From a checkpoint of a small transformer trained on Wikipedia: 903M tokens.
Each number is 128 + 32 x the weight over its row's rms, rounded and kept within 0 to 255. Layers, rows and columns count from 0. Numbers have three digits each. The size before them is the row's rms in percent of the matrix's.

# down: layer 2 MLP down (transposed), 1024x256, rms 0.113, rows 268-367, columns 128-191
# up: layer 2 MLP up, 1024x256, rms 0.339, rows 269-368, columns 128-191
down268 100:155113134122119107113089157123106108099137097100092075123178185119083123101166152112162119102105128110139104169151125121125138056092144147154193098151100141118107134095125124149039170079116132
up269 090:064114114131130100092115100147150102140117185152158118128156114135092114087164131126136127125131152160099152139201077154230150136125114118125092140143099103147119149137096072143111090136125080
down269 091:148121104079164069122140131159132140106099086061076168140154160100094162106144138108155106096103145124131159107095079134165169117118127132109178097109078106115091113125118040049075132141106132
up270 103:143132100140120202051126154189150098094161161155102104121091122162103134139122146119110134117185134109170159160161125113111104159182141182159123170087103131167131107068111099189106151172150138
down270 103:096122128120140144117158180162148051116164124132184133120105099139108109092115132093124094108090087165190195192141096219179118099113108128107124109065161096147137104105079146159157155118108100
up271 106:059151145162160205213100132162134173155094082128118140080109130118126130100140168123096093124052102174088172142148096163103110135076223175104100120174128154148102165143091097143156165149182090
down271 108:106190171140130162148109141150134125089143087136167196138123119166115116115089186096131087039120203141133105129108169094129118098131155120140110171221188142132077182111060175163128113133150138
up272 111:127145095184080145108159107100155117089149190085128146167176129180120096212111083135178137150130123154136154118114073161196121150171176166161087076118137115081105163124153097209164155158136127
down272 102:174135107121125126067120149098069121161182051111122161094102152111083125106131155095133128116115189136104145137137113164126117061128148153166113116137131117115097083127113126131135086114080115
up273 105:081109137115111111130150151128161174137113152137127125185061164104148142181105123152124168095147075165185146179167177120151078115172121145121102106148134126117121095119147203193169140101134178
down273 109:158181154123058126109164084170144165111144125136136119133158145122089165058162142166091173075126138068183159130151169097175136158119144213108185140163083099162168092132118188083156166100120144
up274 101:119121177153106114136150131130172189102079150108129117127096112117181080158142147126170166103137073123141117148137092082112122203160162134150125124167125142132119208150154065158127113060136094
down274 100:164182136107111153149098115093212187131160154162082103136112089138148175108097075120101102122102125123132114079132155108092113214109155134120144149151128137160112129136105094109164176095104121
up275 099:188060098164115127167093132139109156126133125164114081184116134090083198095162101185142175083147085164145159177144070172092150146173172115081098130181140162127176089160145138138159130141112099
down275 107:171093104139085150145097113148142101123134132192122088092177096170116228087139127169166157112197149100192181121100183074135135127174145130123122199071134159095095089126187125192128132176088097
up276 099:130146149154108153096164123057144102163134119127089154157205140165084152154092127181126151124156068118081095139146149123162162112144137149101097098150092139114143146094159132136161123139128118
down276 108:171100125189154130136135095100165127128169148102145157132135168147081079126122102124113120159157195138152125154107094105107113115108162130185166130087142086173101138128132104111194147108107133
up277 100:050156132090146179093130113100100141108163162125139107112159105169184085103093141114138042134112122139177171137112112187090139129146151150097137085125118118086090172157097154123125112100114144
down277 101:126123116135177192101170110117164089138157165089108143116114103132155132150156171127162149087132142120107183151114114124094170142093193116134140081148099169130109095155128112091092189159154130
up278 115:125150099134156161073138122094142107055140134105122175101162148148140126176115121176182140171096104139114096152127186188099131157136160181114112106099117115110067095063114091165110128066155135
down278 110:163065092198168142095143127137098097125108179178131144055160129146087076151123147131161143087093130128186151109163155188114158168191170111156146080180111139141116121168112180119073075127166107
up279 086:127106158120135129110099115112155101161123193174124069079131095129113109079124133112164106190155072136103158143169062128146162143150072136106098084146125105165084223143129139148120103108188169
down279 095:118118125129158189152132120097085086154189089099146090120112133107134109082054132109112174136082113184118065088143045146081140112128120124203128129173131149109075120141143193130049121104196134
up280 104:048103181085163150148149150128098173131093095145096126172128170146163198192172100115135094056058122152113176118164074099110093157125143149124085113128144072181131138165145092110131075125070134
down280 104:056181129157085148129110150124158119113142123147124127150140157117106128158117109105138074153145116121145142167165072124099106170084116209118113203165116133133108072141110085116070122183169083
up281 103:192125130076127110116187072152110121141110134116115145139136084150202114190165154193161098142086070152123112136121105174178174171100111128162178176154094052085127115169164112116178103107174058
down281 101:095094201098185182154197129083134143121098142134171091118123093143121127174079163070156155067159098128102170114134126150160098145125079151106162115117138111129086114165154107118134153158118102
up282 104:131237107107079094137114093124129088094175127089169126101128132129119158100127172095145092159140128145136142195103189168115076121163118173066123120162050117109128084179121114097093155110122039
down282 104:093067127136131176099130087096119132154087174162110095142080171153171164134076123125179138154120162129098104156165120125108133161125087156152125141138146104152122097100104113105139131147153135
up283 098:087111137157165165178154120111130161139115145158109101158087082086151168117148094125181196207165185098145121146090143163143136132141165104130069135188194137178168131119115140157083102095174099
down283 095:161163124137090148145135124147120068138083078104122115076127124110049117155137091129073145148123107148185089139106128121061154128103142169088169081105140088155202113180157144096122128064137139
up284 112:112145085195163107118143149122141125123104126090089146131123139146166144122141152136108099105178093146119082105191119119105151147084063138096118157144118150128148124101151090106109183122179150
down284 106:150114141117172142118198129142116169121123138085076139162086139134121134125110127131121221088148110178134085148112100177120100150134142154114121145126073162105154115124133168152155215115146175
up285 099:144144131139152105097068164127199181158110110117100137139165142064133125120123049098145121173144088174089115131044140172112090185117145155167141103120160076151162135044174146142193127131156092
down285 101:135136140141098123085101150150140089169096114129111130056134155119120147100160123106039166173196144120185166126163120131089141093166105188175150167125102095125118142084159149085128149123098072
up286 087:078124050177197146069126121165125141145075136092109093130173064143106160113059144127148129124167147164127137083115080187107118158141144127142100094097086100159071122090107185119182122116118148
down286 089:144139150049123119123092090186110065116081032159119138183109113107125108114168112126105157166141055115177143081192121117143118088153132082130138122135120053205124066120104148112100172161148074
up287 109:150092149108137174122126129045106152045129146174181112101144111117141131139151132067113102179172132155146154108136168152109139154154131131159166078140122194175104141130136098136127114143152183
down287 106:121167086140153132167166060129121102120079110103131080100163094093118153133158098112117130169160115144142059163108119101122132139125088125197135112102142096168153116136102155116149160126179232
up288 089:145104171112127124187138082116122169125118141106135173138143134190105151119141140133131104143110076138170154093158091109120167198169127177195105189124126159125185077077122125132106136134141097
down288 093:091146142143134122114101136118093093118102066078082133134169151110133202153141151171128092091148105132152157068150098105176132130104151152112167164096098136097158158084135093153160115108108115
up289 099:075142141064083081155123150160151162168142168175163118123113124140120152115107163111152129202134075185125140112104155062170133122132135093077127141128111140162135129173183136092056046097142037
down289 096:134121137152143199130103170123139101150131066163125087112139130123142138127093118097141127132143084089052107157103140109118120209190145162167104123165071134119116127161168129144134149140095153
up290 112:138064159071109114133099194131039101118132143145086110076123127107161178144119116146091224132180106105060127135075118164132131143085115121113157123126133183147156142111132152169105154138107138
down290 106:170076143096157162100151113121115122159168167164140132114154076131105075108084225124149145124092133126119155144145159185130164123102058094123200165129167195133193116083063135172143164098165112
up291 095:118144165152169151079089106140129141097105164138128100144130175077123154090128157079083135120166030162082160132103142136114096169156086103108045152187104104122130148119046179119141085099126115
down291 102:110079139131102159156075135105113152167122085089150149147150137195121138190198084130120115150085172160169141100098100150140142164149136118127137149096179109127168120083075121148185106103125185
up292 092:085136124160149090147101127169147167116181093098129203151147154101122122119138162044094125165124119117135096184088156114129134175120118150114141101119119147158170125114102096119114096119115180
down292 097:182059097101093101173146113130080151139098115116140137110145128116152070145100087086095148117099132161187100173135121142142134143098110118127180160098157182134073141096089142104125164078217128
up293 107:108106054225161132104180132154164129122204145137090192063100179139128204128149163124125108178109078139174110135147114110180112141160149209128137144150167120087153131137128168103131137136077125
down293 104:076102159081121144090086154152124119148151117098121100131092145138087105119119096146134162163179126164103145120161102110125086144130108141126110098125189090095163131103156083104171143177111136
up294 096:162138208109137140102148133124195157114081110078123152192122134115130122114101132139085142139135077089111138124145123165051122144058129145098184159136189098182105189128161094142129114097108071
down294 096:127097112156156174118179126118109190175130131172156094186165154186138115069157112114162140061128130193071095103124142152135123088111142103129104123138150115092111199124115057161116114082130132
up295 095:135162174083178121092056129105123134109112189114161085152103135102149127059108147135160161125101135199096081155136136095210111169108096134125124072155107126160153166123058078160139104155105139
down295 090:080137074080144178138080119157153105101076141123070127134122135098133141129089142130191124122090130094154109108083153093138064119170164155130138101116112125102189120140064109154153086075098126
up296 098:100139073192149114128170100111087168147102153107176104170155130105156103135163133171117064144142164100133088120132188174157064113141130148143119122162131147085126109153129117139130134050125157
down296 100:101187115138098137150191178128121113088164130103121120151071146102172131116115131132142162115146096116121143187106150117157171106085105139129144124129108121076053163130144104167094192144165126
up297 099:113147112155059139136083155100127098105151189106180125107134154089081163148141092091169112193167131114119106078083082156118087122142120156186134135172127106160149132102185129133152104095116133
down297 101:098116130124113143121106139111104142161187090106092124125146134145141102171144168095126151170121101144107105134189115128163109093063123155140128132145158074117086068106147149062134182139105136
up298 096:095101201130158154123102157114116139103086113145159186109127140083099119124104108136118142186144124142123117180116102146125164109191147137113126107118137125088182149111131109116115105144156167
down298 094:159115127128142154093149200161095114101082143125094127118143116180122161115188164136094114131153139111143128138104202084125145204102057130177105087126141099113053133113145158118109071108141093
up299 098:123127130178082165155119067115128129113126058095112166100120123178183164011156112133137145118120111077092094128152063133139069170089106120050128134094153130096117137165136112103149155165122105
down299 099:122135172152112092110125124190161129110140071129114103109101175169160099140117189110138124134101121136150164117141161117136117120105166116083118055153136149170125094147113132038147156097144091
up300 103:167092095160158145128131124117183138095101144168155086058122132129087091125188177102122067175168114193142077140169117138099090123085115185145113158146146151104168129113118152161171094126054118
down300 100:139169145147153093140162141102148131148116140141148150134080142126124132090193115185135084118178139124100087114147111121127080129179135148139108140161086060147122148142149109096127112167131182
up301 108:118130138167134174156158160101111137137092106128089146118085139152151084110078131039132110115068117126186103072168111163101104093107167108106111096109170135099176134191093112116079125119141125
down301 107:124112102137163062111175143112131173130152123186180123174199105097125101104119132126130141096148131121104174128179108127115110137062097095142145106136115136081166146171097173085181135108114140
up302 103:094135151107135055155097100140090200128081134089202161144118218104080156134148054140074162136169123130187183125182140093106125188155127133124141091074141100117099136093141118129072137132118158
down302 097:153112034143079142107099133113108119148167066109168128120165116121109114111134145116072147143144076127111155138052152143085217138088166076194131103113144099166174139132182083064075159096066073
up303 099:140086100075105127099159067110204108117105135138155183114112120169086132155115151127128099128109105170095101157092130123101143159129150147169086157157135108129129153166124193137110136106160115
down303 096:100152098135089108112040132158155096077095149104180087109127143148187134195110124170175114085133175071116061129129148116149085163142143109095125110095131163055136147084084100173121137121202147
up304 106:121122170108085178133060106154102150117180074092147118108159082113189143138095096164138115111180181101147089116139066081078135148112106109154195126102163074141090146122164067080129108122166143
down304 102:159132092136144139139163182058160084116105110114124198127169166137162109162135151067168167122123125135102116155078138136101133014111184163114092128157129125175099179135163104140139069143130090
up305 097:123120131148168161151129188128077164124140144118139159112149170141147140066096111190142102148127138128151093095123150133104142114125107117165102121156183120131127109154109090136120139103074145
down305 095:208104101127102105197104127081130140136122115152123123110133123133122130151143092093109109130099209185135175161127140135149100144134083090179097152115131205054143100162106076095099162151115125
up306 093:098127104145078175146137122116127033139139161124103123095082099095171095118129154111157158101147143140092144091137130163113133184160084140143169098078213137108192098053092103148122138084157161
down306 089:146119141174148186119085125062153137191158104133098137147096135117141153159120161134121130152170144161081139108129130099096144152102152170090114113115127129137139131178115129175099125135111113
up307 099:137151071171139105142144170150158166209127184146141134123120138154127145118120097175131152162102199115131085106156110069138112110141149157129105115171101145168098180171121125106127163181104101
down307 103:088085089146127140112122088116113102148148102135154130168130084143140118129097137111052151161127142142117065170135042120133148091099167130138077106141148131104118090095124147151150200090098134
up308 102:088145114065119122112091132119163111155085107150097072142128121182135178164124039127118142128117129122097129140140150129146116101100136129165204054148103103129196082133130055139117134173045143
down308 098:024127148100131125093092172111117090106132073100177147116097110115164155126080183189143124151073074110086104186148147080109115097152134142105118091119163139119127106097092111103122160134097078
up309 097:178143086144149100149097110120081134126153185117135129127148110129124164175112062143155157156133151075085098079129113122106070104115119119093129112155094124083180126113103108119126182139136144
down309 100:110121150154126119184118074127137131160140139122133137080111147124132150131117123170119160058157168099120108109115152059102097140117129093168179141174096163135212087146156159093100142162148178
up310 107:101096144112109135124120116115109158120141167048094170165088131113159097130135140150179112136209063107151147153104079049067131116126148133039182099115125153160179117144159148135159127161112108
down310 108:145144173115135150106133142054133103180050106126101115132120128115093129128151195120159097165116069119163049085139112120110114173125123069129129132080136115122139137128123141166141138123117114
up311 102:150124162131184089145095134033186139047113124161172146114109108197162107099072108130112117157105099116118098120118058155072085058112128182075141124163069079144108100159122039076097161074126116
down311 098:129087141144166094090118061088111123197120133126128172103099161099144137046108090090084165076085066050146104128106090167129176084142117108157103103149124137117090095076139159105105093106204129
up312 082:129149108115132073116167135178180167163192130136148105138136180137122095129106162149148094154169122166132109099140128128105120084125155179111126172088123100126162168102126167141108163099135115
down312 088:163106128097108155147102085165112087108184125088153169153169120129106150200116126058107061141140084099109143122155132103096129102156136127107160179105101065100138115086122119121131103101125097
up313 089:127151138173175099141122070174125177055084153135174146096120124105067100107094094159138130095147115094135192124145147090120208087118174117129119087166119143103161121094109110144097108139200143
down313 087:152144135161119120138118106147081098121090152166155153142166133082133104125136077117102140084162141127177208099167161102138125127152151103116147117161141087184085129138084146135063092144101150
up314 094:136168127144065161176140103101126147110070149079123121130107130132153212128117077094119089130086157119125176170132146175132129146127129103125145090085131085099181135116107133148152084161118108
down314 098:122137133164059137126093124173078196145109121135110157124100112130128125161108143115047128069122120116098191064175143106171056143170068142112146148080091132148148099133145124126087152165130139
up315 097:088101124136153126132129127151155133094120103144159123101112120163125109163159082133130134095119146136087140182090114131093119136079059076118159098135148118094145137179110080117141103110133131
down315 101:053139175132105173112075130158106164114142145102185118106097112101121137184122112126158122105174104096137118097068119133152162152128118070111166174055095116127094150117156109104113152183127128
up316 096:127159117054118112145134130138113133111121130098085156139145098141171107104106149116134164139154120142086138140178114090165123072113102115133132088146161104056172155112210110119061184112117137
down316 103:107158110110150122178213098115054116125081149155142147089107182125089087102136129096142097154142119166124127121094138147162095154102100108166140157218094115093101128149149134095151129188113139
up317 103:161139126100093086112147180138170092111126169110137086126147133137148151155149114152087191138159081123174069114097146089084122146154176131139118099093181157089088158048123157163150141122124124
down317 105:161164205111134174140096124112169089150115185106125191118131164174098127111068116058134159115047150133145174135110149138087103093131159089111103106126118077145100201080122143130095199124088142
up318 094:196128117102123087178191140099101181190077193145073143137168187122136107070133195106132150129095159125190137133142158110143104148157092160147139140127089101087165094097116072142096099107149126
down318 091:129139159134125073157184183141111168106161086128180123087137147176146144102076107131130173128160160161130133076194109184151098172156134172106133057173139116147159118099175117167159146121153121
up319 101:097143132147120091153117139135119165117095121115082128094206126200139128190110160130146161135041124131141094118137185156157133143130166096100114047116157147067088150114101131040120192153152149
down319 098:126194164099101123173184176077128153168121118127162068079122102136134109142103099090180154123134157162097108112147113150149114086193068146110083125104096165176106076113124119100061145171103185
up320 108:147104132123129135147130167163111106070150095103117157123117089115161149123146099081103133129117166097113119094157129087180123168125169147138108105129166078146101131178136152142104128181146168
down320 105:108112110101129083179134122117082126125142088109095148134096090112134189081133146129115092139098162163158147151128176117181119186184155118142112100132149127082102087102165161158135129135148140
up321 100:155102133074165155124135148070207081161160113149188117082161120137138149139209139124164162191115114099132116129117119141157159133155179101114084133095125124128102101107161115095161117143192146
down321 102:091129114063112053134080112140136100146089145120194141077119116137142185088176117152132160128172093101116156103070146109068148080124181107132143119149115131119086116143119115128064155104152186
up322 099:123109113167126153139179090141129078179096106130157100169165159133073158116147114167126133162078170079176048130106143160125159150118117122152068151066059083123114153099063073066121171155165076
down322 101:122115152192157144124115136166124122151149142151174133193163112179124160182089117091108165163146153065129133100124133110105151151130112140168164114139104141149129103173126104157107170124112052
up323 103:067170121171136157097052103125141106158117146100100060085087105169119100078159100086115072099076152141139128165128131188124135101081148104130100085119196200116110139107134151115180145145099131
down323 097:140163157154109127114133095122118110086165115120128105183153093142083079166153109116115181093116136122149102146142143152187135154083075047132158086079147190130136084154097084107138182135142110
up324 110:135057120136129120168113102113079112088183109109068134056119172080127130124105169109096125100159096104121115151142094145125047068120108174108152097104099141103081110142144182142135113112127104
down324 106:113134048090122094123116104077095153157166134108132112082099156148090087151148052115157140080106127096156166119146166113128086089144141155104123133099131121123110096164143142130096148102118106
up325 108:142223158072115163170131138135096156177106138098175114124168109134113087131095141145116128166130115100127132140158154174106119153123127174125051137188113118182125148077101172123144113144080096
down325 106:145165118066143105098101091156168125138054152132098114109114154126191123140066124143158114120109171167138134095172091139108109104105072176152137130172173126132132143089096177127106193081118120
up326 101:054103173099120138105131066153134177122111151131176099162078134153176105130089092191116145101121129210152109141200067211238119129105125170061104127116113100109082073118118130144103074124140128
down326 100:130097160085167116152186073150142166110209107098131123120133110128107094058153079102100090093147119168141145123129123135154137113119120153103106081150120142140125092118165129162071112150111128
up327 098:154103111187182179058144145107153139102094190116153125127146141108094093187068149156148084177086152175136105075142062168116162132126139160102124105104090145157148140153190181107103077112140066
down327 097:112125134120137173154130148159131122122131157163056149172094109059110057148122183121135149130167167122145147140139129122109138177085141143136123136188158140131173152084142124115115113135120113
up328 114:126134142123112149148060065144110168108121075119142162079151124153125127100190171160148144089125080182037138091176134170134144107103121176134126113129097150121189066149127149205144161147099126
down328 102:174084119169185107077199089184155111172086178094126165163169155136114159116160132127104140117149101118099163104150140102179188134142198178079098104163147146155112082098155100140132144134157100
up329 087:097155101070093125151105176124125139105096148062111138185098165173177107078087085154143134115134099135160103143147100121122125109085159133114096103191137157077098095098133134156058136128122172
down329 094:154085106144128134169177131104097084146133074132152080093111103121104144095132104113118172112145128170110128049198118145111137175196157068096125124122153146100088128099110122205112158129110128
up330 088:097144172117154112176182123184080148089081122133115140195134148155145186122144076139109090204119195127149069136077074109101176161128159132072112131196103079113152129161040084097141092132128143
down330 096:120124132143140111196074143087116167156128092110095119133119161135080109114180171065120083114135116084161185061156115135102095069122142128123047174136120182162145166099148127143114129128174081
up331 102:131132111071159154122100132173124147129156093133147149123121077104089135168134100131119129136205138116094132112105115182133135076134113150129158105113171100136097170129090136079104139089146089
down331 098:124112117196111133146170096125134125126124157089107106157082096149135128131125151128140184189131115117077149104085140151150147175116104148143132163126069134120149127093121124071109180133149147
up332 108:077177152153164130150146115111187155084129142098122191095104145108143114146060137108143120164139087125156169135106136133154134177129195100149161088158094129146163081154118196131166094142107072
down332 097:094145095091151145091113080084140106116120143112135079124138155099141154111087149130069167104164137133153171143073147109142110111080124136170114173109075147139100146090085173160091103142163116
up333 105:138111131136141139149137120173096153141129160108113157133145084130204120151134144141192144168138175111141129160159140163182105120135081140134065031162173143168140125127089091162070113125085143
down333 096:199103097128174146080129072196125096109076127172080124105117118101108123130106188136168112132093154111217141137159099126085144128135104090076162101102200090100180127190133114112114121137135100
up334 094:113109150078137133139124138137090188137105071104150155086198099193148106087166171114140087150145113137119131103194113098113103136107097170102131172100169126186148144168123145076166055082130109
down334 091:127085134114051067127108161141135107172050075103117110164131169122154133128026157089144121123136104164129149075178104121055174085161077122121133204079088061152098101178125161086127125135149138
up335 097:093162127119120120200147129126149145126186171187124142142156152110105119152150106094187114142123086139115206155164051145157138156119107129144135123087141199158170121136185099170154143122127159
down335 100:109125067111196164100164068052096142161135133125118158156165128142149111098154160177094163135150109065141117124114166094114166189123121089189168106198081187164145117115075106147132123127179190
up336 101:100100133118118118169122183128160117144132117156117131167103167146161150054111087103118115183182166073093116146159116135093074164083107102113113130152114156118186167123249135102122168144085154
down336 099:122150174106149039147103105129110107192104150148169153093130142161119173136156133136177145094121143151142190165166160117162150140085107113111141138174073133090136113163108122103093109179120132
up337 092:118097110155123108133136083165108125108065125109070091094092168120176099116094162143159149126139154131114123210104212096131113101185146086101107123107158143106166175208153146171140154128114146
down337 094:085127153086086074167151082154162141132106141095169111103175098149113071103214101129170100065115165183124150127109173138122084060135165123132098148095169144139124119113149089045107139104134115
up338 096:154092080161090149089158139100106107071087089108141121115071148147098146150105122109127111113150075123139118117122120109143113132088055148124149135175141172130098098140126112120161147089097156
down338 105:126093122066109120103084137101139130129145113139184102125151107143172134069138129156142122130134181124140130136157149131150178165190134149086077161133143174120161112126166063090201094043072105
up339 104:175115118158098157212125134155138134144170150106150142129099071082149154159143115056081168217121146131111063164130098109134173111111154119139114117113205087128117191131171102087118102152113134
down339 106:111143118168129132122104136140104104139106123169116138111220119084139196139165212090136114070162069088107158125098108139072108105090193083073112111113106150141124182120111101087132120131109134
up340 105:123095077060175122131095111115121124114081135095167119166146138166153127081064110175150148167145123111107063071136198113119122106068117120147135056130141188143150179129165110103081098169137113
down340 105:092133116142065169107134149069137132149164090135093087132133147161140054136121122116111116131140129144165074127088141147083131130108123115113161091153182177127110118129183109110096129158137123
up341 107:183137132155099115150131122107119204091117135098110115101130106175108111093189149107149132136212136111119167139161126173107152123133100168118118161108071152123129125206166125168124126100128129
down341 103:123122148164134172136126126130107133134126130142087135115115051148127093079120128163123156080136159122197185100222081134121154089105145093049157145107158183122144125168149113098121136119132096
up342 106:045136131138138098116159064177152112100093111094127121146101182092124093155120151156135080127152150128085099120100121124127128038116094131128132138152145154113138201137074135133125118159172168
down342 106:083143139119129129108151109128091087081136078120208181125144103151113103092130118122144134167139192118129122126162116076172186127080145102075110106137087107143137072153164121112116142106121162
up343 103:163198174061100067132137158143038156109120169112181162126150146176086104133185189144102132148159133089161154083148170086150101125143121134093128161141158125196074116089146109122132219074101111
down343 106:089063149124123128124132103075030131084152175116118097145140131206077106102090163129118153096154141099097142183148121084130101153093184168139135103114092142149116181142117165143118123122100087
up344 090:112181094180162118137123184124135102070102166188104132118174121121091124095101148120119136108152173093055099097110096151110151143128131098138163122042126093073119108071094102162143092070122172
down344 099:154091099140127150185126138154122108167138121112055153147158142152149175121135080143098140124156132116113124124058119148109135083111142125110201173073147134115147135119103107121122091139097161
up345 090:164123140093135138129078147126153149112132250081168127149137141152135120172108149114144169145094124179149112116152184125092109179163113128113110144161160086152147048099091091144160145145143190
down345 088:173090123104186128181080097150110090141078098154146092159145169115204090158169153105154170196145109148118130159143167096113089094096133138150111115146121140135142067125133124079126164031127078
up346 101:133069172109195106167109132106150095169160188084143138127152113161169102138083154139158200092139109154190172107083145116129186044160143108105162094085129131072148148094144120118124117124094132
down346 102:114081122086095153139101120136116126129129122141165181120130142126135099180123161130090070084126100105195203101134100141114130162149134104185145143117124152119142136179137198134141112049132195
up347 103:055113129080175139113175117101159125112177110058133144087103166098141120127074185156163098176162104189141153142113127062126096155201071111113162115094153117090122146159107103108124172166060176
down347 097:045198149131108142116138142132134174130099110139164170073179173107133082152091175128145172131147127151123069149061160149140165183165118188096146161129064111119099137134143094157135171152137117
up348 097:122089165103093177159150074104143143137157171114137130113064095076131119105178132114103151153080119165124097138135155149096138119158095131101097178093107132142145114153102065134126084153086112
down348 096:079132118167141129150128105144186052170191066149130153077121139139125140149183163094080078170163138107160062182120181079164127139158105125062143172085077167101134148165133129191107119160076103
up349 103:113126087108182138156147214112161164134115142142113107152087105076175212104070083145174110180150123121171179098158138118107128204104115131175160123101166082128167177077143158168136154062154106
down349 106:159148186161116117124136118116182140168149059165145159131131157136094123110138077139117084166158171176086169131115104127107156090070055174159178144124113133132149107102106155121185076165138162
up350 097:182117163136149066077109097124085204110145146220141104137108124149140138165121157167127153115114074137123139164110126139115107119114132149115135133184157110163078152079117081091094131034131119
down350 105:068143194137152138079104104188155184111089131125136127113084122157181156168157087079114125105090118155165119146102120133105152195121163118140127143112160175145079094129076137116072115077161139
up351 099:135166096159117129165128108118123107095125195189138152149129184125097086098166118144179088116149131058128090133069136145113166092116085170146121124100108191169131134101116174106164120226165152
down351 104:064125096137085131139179163179141151149118098070096155122117123140060143086171135088112135111152125119153102137116097160172177111121118134148099124112103095159118139122139148085151129158134142
up352 096:157171130135137140087161110146139153122116152097075149103096122122144128141191132103166122157102158192120170131199102094144175144177065128154165127141157129083147092164040104095092126120119115
down352 097:118113119148171146105107135098127097177090108141109141156150166124119116135145159104148105135170103152139130167123148112199100147070108100073146087198157173089137129102109112129134179129078166
up353 103:090134148081154108100136100135130147080115150105103101146196148081148168160129142092137122156152076143122121113108157136077158076182123178136136132141159167083054138113128143173103164096155100
down353 097:116119152142129155169163114131092103104114115134065149142122167123158161130064148088109173110143115095157107203125136129101143123059191076109107156168097207123155131133076129164086144131165116
up354 102:149160161082132115176112160117126090153119092100109135119111111099135136119065139145123170202098155073075148127113034110113167112183107178139108221141117137121131124114126110160111148153155035
down354 106:088083140126142140118138124141136132127103113151170100178081101152177161083149104132201114056093141174112169166186139091117106117129167172075123175132153105106103163179165117185083177124083114
up355 104:161161127122138124186095115094076134188179196137150146073125158138181120117110075108087107119132083174184192098078096131157056150173137130104129121148137113085141159138123112110103087178102092
down355 103:170064117161117118143070131135176181150073103152130157088098098153068135089109117111174169169087131114139093113106135153151158153165111126146124115094144160162151114119103082129106131082181098
up356 099:102160106150117132117096107126163147118092159197147121091156157104218132099113131124105095155167087132093102161146164163129131148138134131103106205142091119095116131116131193192212107093159139
down356 095:105103145077086166148129090150181077092113076145072132118125111089119102101139109143125139074126113111094200096198162104175126103109149127118150132129078149161123090201154093106059121108151140
up357 102:154092150061114085105107051079098162128115099177122092158129151129111146160105094100141091145137170099110144136143122133091057107154094094111130084161169123182170098162099109067110134130111211
down357 104:101210124140102142124126084130081091144168131136111108159208171198119153098160125141109088158101201117198124133168111103084080151186141057148090106074171123094104135165143112155115157143106115
up358 112:122141158116078122080153138148134142169077192141145174121174172141124129175166123149119091124115064149149111176132124124137130077098147159134178099089130128074136144134088134095161164113152119
down358 109:158174093171059084169104081113174059148069154136115095116128164095132114155198119141107157102153099141077128141137107077125099183118147209104159126030119110100126079141143163129118099153213107
up359 110:157099132122082130151165076152068148093141149181157150134157149170079070137117111180130139166140045180135158125114104152059152144104130071114157076151165087143103116163100119109135118126162119
down359 105:097172074142167106178090146087083086167107113123160111138198120107091077119137127160085092101153134138138114149166126153194123184164074095131067135147142151120143133146145107137162135128125187
up360 109:140118115135099122103180069181124130131163172159097122043097180061069174132113104140176166199119122127180125118148164144157128151090115097111207118125183105196116135088145170121092149113156152
down360 109:145138095121127081086138092134149126127151167137184112132165126122122147124135120152062146125144125073107116224155153130162164116113120105130175115118138102161132090168120190102041085086129122
up361 104:131146143102151202094084140076110156161106096098111148157098117149145106147115096105163091131148162093104187119161104140099168142181143206122112126127108140100101123079143098138119157136174065
down361 110:158133136133093079135153204172110154161166133091123162109181158146121186128144154094140087109131162079172097054106120198115087078184174123082173144137112162143097119150167100152138148089118164
up362 101:144153163131149128100131101131079133127154132118108093053110110147098139158168139200094142170162118089075174165117146120111074115118113121164103158100062118144132121106094115174133066119128116
down362 105:144131132143159183161154067080156118114106181093103151188208151091115116183137178121105096068113123136111151170124140130110164145100129104112053077132170137097158124162155094156193060147081164
up363 097:114110075120135136128153099150071128124080133076110104169133146110111080069155103124153136123149121167131155174100156062117177102140094073131140147169163131119094119149115163154092046166109134
down363 097:127120124114093070138117120092144071135110143129191143168150131190129134091167090135132129170108110139110136168068131116160151099041090129138093181145107085156159124136125092136115156145133161
up364 093:082104162139102110152085114162134193138155197098132128118085113155167149151151120113138126164129185082127113085126222142099148085135085141115143144143096108116144136133150135115125081071103101
down364 097:132101119150182120146062126155118173216125079174111159193180164095173133147170158103109082127125132089149142103149163133116171073091130115139157144202146117128141138175090111111133111173170141
up365 104:173129141178138132134107116118114096132157113115134089163126090162154110166120101173124062146186177143129076124114082107063121168110112085102087162142154077105106146090151074194152124142075140
down365 093:104109118221105131141069160123139199140151084135163143126129097082143125221169116125113144145184134181126065092153097172169140121126150108130136187097116121148173170125106065120155178113147139
up366 101:110099143160135138149121108166101149140161124098134172084129114106130058164130145053165106139128135169145187175232162145113107154076087106133110087078130109065204162071101172102158183139154122
down366 102:100101200131169090097117143159160069121205129159162194143058140154147139079117107069181098215140137150140119179113138141154107103136132162058133158139147156097161123171100111115136136093196197
up367 103:123149102118095070129137133126120102100152147121134123137126086147123112142137091072138145131106098146165136147174180183081087137125136124107144066089154145119091134141066122163108133126127120
down367 104:163148142177126062117152122113081162131101170165130121108208098119125089083141134115195099164054124138108133132115150114151165129128087157134147137185100116195134044149121086132171113124084157
up368 108:145102118165108145136097138122143167118174147132135131148095129118131134138075111060088164126127112119127114150078068122110129117130143115107147174095102129115175107112177115116070082135164124